Part of a small language model's weights: MLP 384 SwiGLU, no biases in attention or MLP.
Each number is 50 + 12 x the weight over its row's rms, rounded and kept within 0 to 99. Layers, rows and columns count from 0. The size before them is the row's rms in percent of the matrix's.

# down: layer 4 MLP down (transposed), 384x192, rms 0.153, rows 199-205, columns 64-127
# gate: layer 4 MLP gate, 384x192, rms 0.225, rows 200-206, columns 64-127
# up: layer 4 MLP up, 384x192, rms 0.231, rows 200-206, columns 64-127
down199 084:41 41 50 69 83 30 37 55 36 69 26 45 64 50 50 48 56 49 60 43 54 45 78 52 48 56 67 55 41 53 80 62 45 43 38 36 30 56 41 43 41 41 67 48 51 42 46 62 38 52 65 33 58 50 23 49 57 49 76 39 64 39 62 50
gate200 109:54 49 49 49 48 43 47 49 59 33 48 53 31 45 51 36 80 41 55 30 34 44 56 53 59 37 22 50 40 46 54 53 61 30 48 51 65 38 40 52 49 61 38 37 50 58 45 78 43 53 54 89 36 28 61 36 46 44 46 67 43 43 55 62
up200 104:60 53 51 59 43 60 38 52 40 52 54 39 37 51 48 64 56 69 43 23 42 46 73 63 29 47 57 60 27 60 38 32 62 54 59 60 60 64 61 56 43 61 57 39 49 42 53 62 73 54 54 69 62 53 45 51 55 57 60 60 43 43 60 47
down200 112:64 45 31 54 25 26 44 76 66 48 51 48 58 39 68 51 46 33 44 44 59 65 44 55 52 32 54 63 45 58 53 45 55 52 61 46 61 65 77 53 39 55 42 47 34 52 29 44 57 38 51 51 46 29 79 56 65 34 53 72 55 64 32 64
gate201 110:49 20 47 60 45 59 80 61 57 41 60 55 46 52 35 49 60 34 37 48 66 35 54 48 39 40 54 59 37 49 39 41 65 61 51 53 31 28 50 57 60 45 53 47 65 69 67 63 43 54 39 41 54 58 39 59 48 49 40 59 24 56 71 34
up201 108:29 54 72 44 50 52 54 49 52 48 45 64 24 57 33 36 58 36 37 39 37 50 51 48 56 54 54 40 56 53 51 42 58 64 38 44 65 36 27 52 56 35 54 47 40 70 45 56 46 31 38 50 45 59 30 38 41 47 37 50 59 49 47 53
down201 111:61 67 38 55 65 57 52 51 52 49 42 68 30 55 38 65 56 47 50 43 58 37 55 45 47 50 43 60 64 66 42 35 36 60 55 78 53 41 50 49 45 58 57 63 58 69 61 47 57 39 44 41 54 76 28 55 30 48 60 52 36 60 47 45
gate202 078:31 51 42 49 71 37 48 65 53 65 59 38 71 39 40 60 53 52 35 46 45 37 54 56 63 35 33 72 68 43 47 53 49 46 52 51 48 55 35 48 35 59 32 48 45 44 51 50 48 49 61 39 61 50 43 52 51 65 51 56 45 35 50 52
up202 076:70 79 66 50 36 49 50 54 33 43 34 61 38 60 49 33 55 39 54 59 36 61 35 53 41 50 59 44 38 67 58 59 41 54 33 30 59 52 42 34 62 48 48 44 61 66 46 47 35 51 48 50 44 52 43 50 58 36 60 42 49 57 44 75
down202 077:54 48 51 41 50 32 62 58 28 42 55 64 25 40 41 43 58 67 47 37 49 65 38 46 41 34 50 36 52 55 61 37 41 51 47 62 64 43 62 46 76 68 59 55 60 66 68 52 45 41 45 22 57 46 52 54 64 32 56 46 39 54 52 63
gate203 064:38 52 79 53 42 49 70 44 25 62 43 57 51 53 53 44 36 73 36 48 67 41 42 64 66 56 23 47 45 58 51 42 58 76 64 44 43 40 74 59 62 50 32 42 48 58 65 48 63 51 40 51 44 46 59 63 60 71 45 56 54 28 75 32
up203 068:62 46 16 49 56 48 29 51 67 40 67 38 54 41 47 54 65 33 76 50 35 60 56 40 40 45 58 58 44 38 76 56 42 35 49 56 62 65 50 32 47 60 59 55 50 51 26 35 48 63 51 43 55 53 38 41 44 35 47 44 43 59 35 66
down203 072:35 52 32 46 59 28 38 30 43 45 62 47 36 49 50 35 66 45 53 54 59 63 33 58 40 56 60 50 51 61 42 71 38 67 33 41 69 49 52 67 49 45 62 40 68 61 31 47 41 62 36 58 27 59 38 42 37 45 60 65 51 72 48 58
gate204 105:47 55 55 61 53 46 38 60 77 49 49 48 66 42 55 61 30 32 49 59 55 62 61 62 45 33 54 60 56 48 38 58 48 66 48 50 64 72 69 25 47 36 47 49 50 48 33 62 33 58 40 54 63 48 48 51 44 60 36 43 68 38 66 52
up204 102:45 38 64 44 35 38 50 34 45 50 40 44 37 59 27 46 50 58 54 59 52 55 64 53 57 48 53 54 67 52 52 47 54 46 61 35 73 50 43 48 61 46 41 45 47 53 41 41 63 57 54 41 35 32 17 61 57 27 44 62 73 37 29 38
down204 102:50 47 40 60 48 44 59 53 72 56 53 78 43 45 59 50 42 38 64 52 43 64 70 30 63 48 43 68 46 64 48 58 35 38 32 48 61 42 57 65 37 40 63 40 39 47 63 37 26 53 24 45 57 57 50 53 62 55 31 42 55 24 51 37
gate205 104:52 47 47 24 38 56 38 47 18 63 58 57 54 46 29 45 60 48 41 46 64 50 43 46 63 50 46 42 79 31 51 46 49 51 69 51 35 47 37 56 44 50 65 58 51 40 68 52 38 48 67 59 39 63 44 47 51 49 45 39 64 88 53 59
up205 114:62 36 60 52 56 67 60 43 66 43 33 42 47 56 59 54 37 53 65 29 43 61 48 55 34 60 53 56 37 66 51 63 26 56 43 60 56 42 75 36 53 50 50 30 47 69 55 40 59 62 39 45 51 43 59 38 65 61 57 59 46 21 59 48
down205 103:59 58 48 45 76 55 47 47 73 31 36 36 48 44 59 40 64 52 51 47 43 65 38 35 50 43 73 61 44 66 23 47 38 56 43 50 62 41 55 57 63 39 29 45 56 41 52 43 43 75 46 61 23 36 37 26 29 54 34 47 51 48 50 46
gate206 111:59 44 56 30 45 57 57 43 48 49 68 44 55 34 39 60 78 31 62 24 45 41 60 63 54 55 57 66 69 43 43 34 51 68 61 22 48 39 44 73 56 54 61 32 55 43 42 74 29 43 70 60 46 52 58 41 43 71 59 54 28 57 63 55
up206 112:48 33 45 59 47 68 59 48 46 42 61 53 70 50 45 49 80 35 59 22 47 42 76 49 68 47 72 61 68 52 50 30 57 46 40 53 21 47 58 79 56 56 58 39 32 40 37 74 41 47 54 63 34 40 38 38 42 73 60 68 37 48 58 43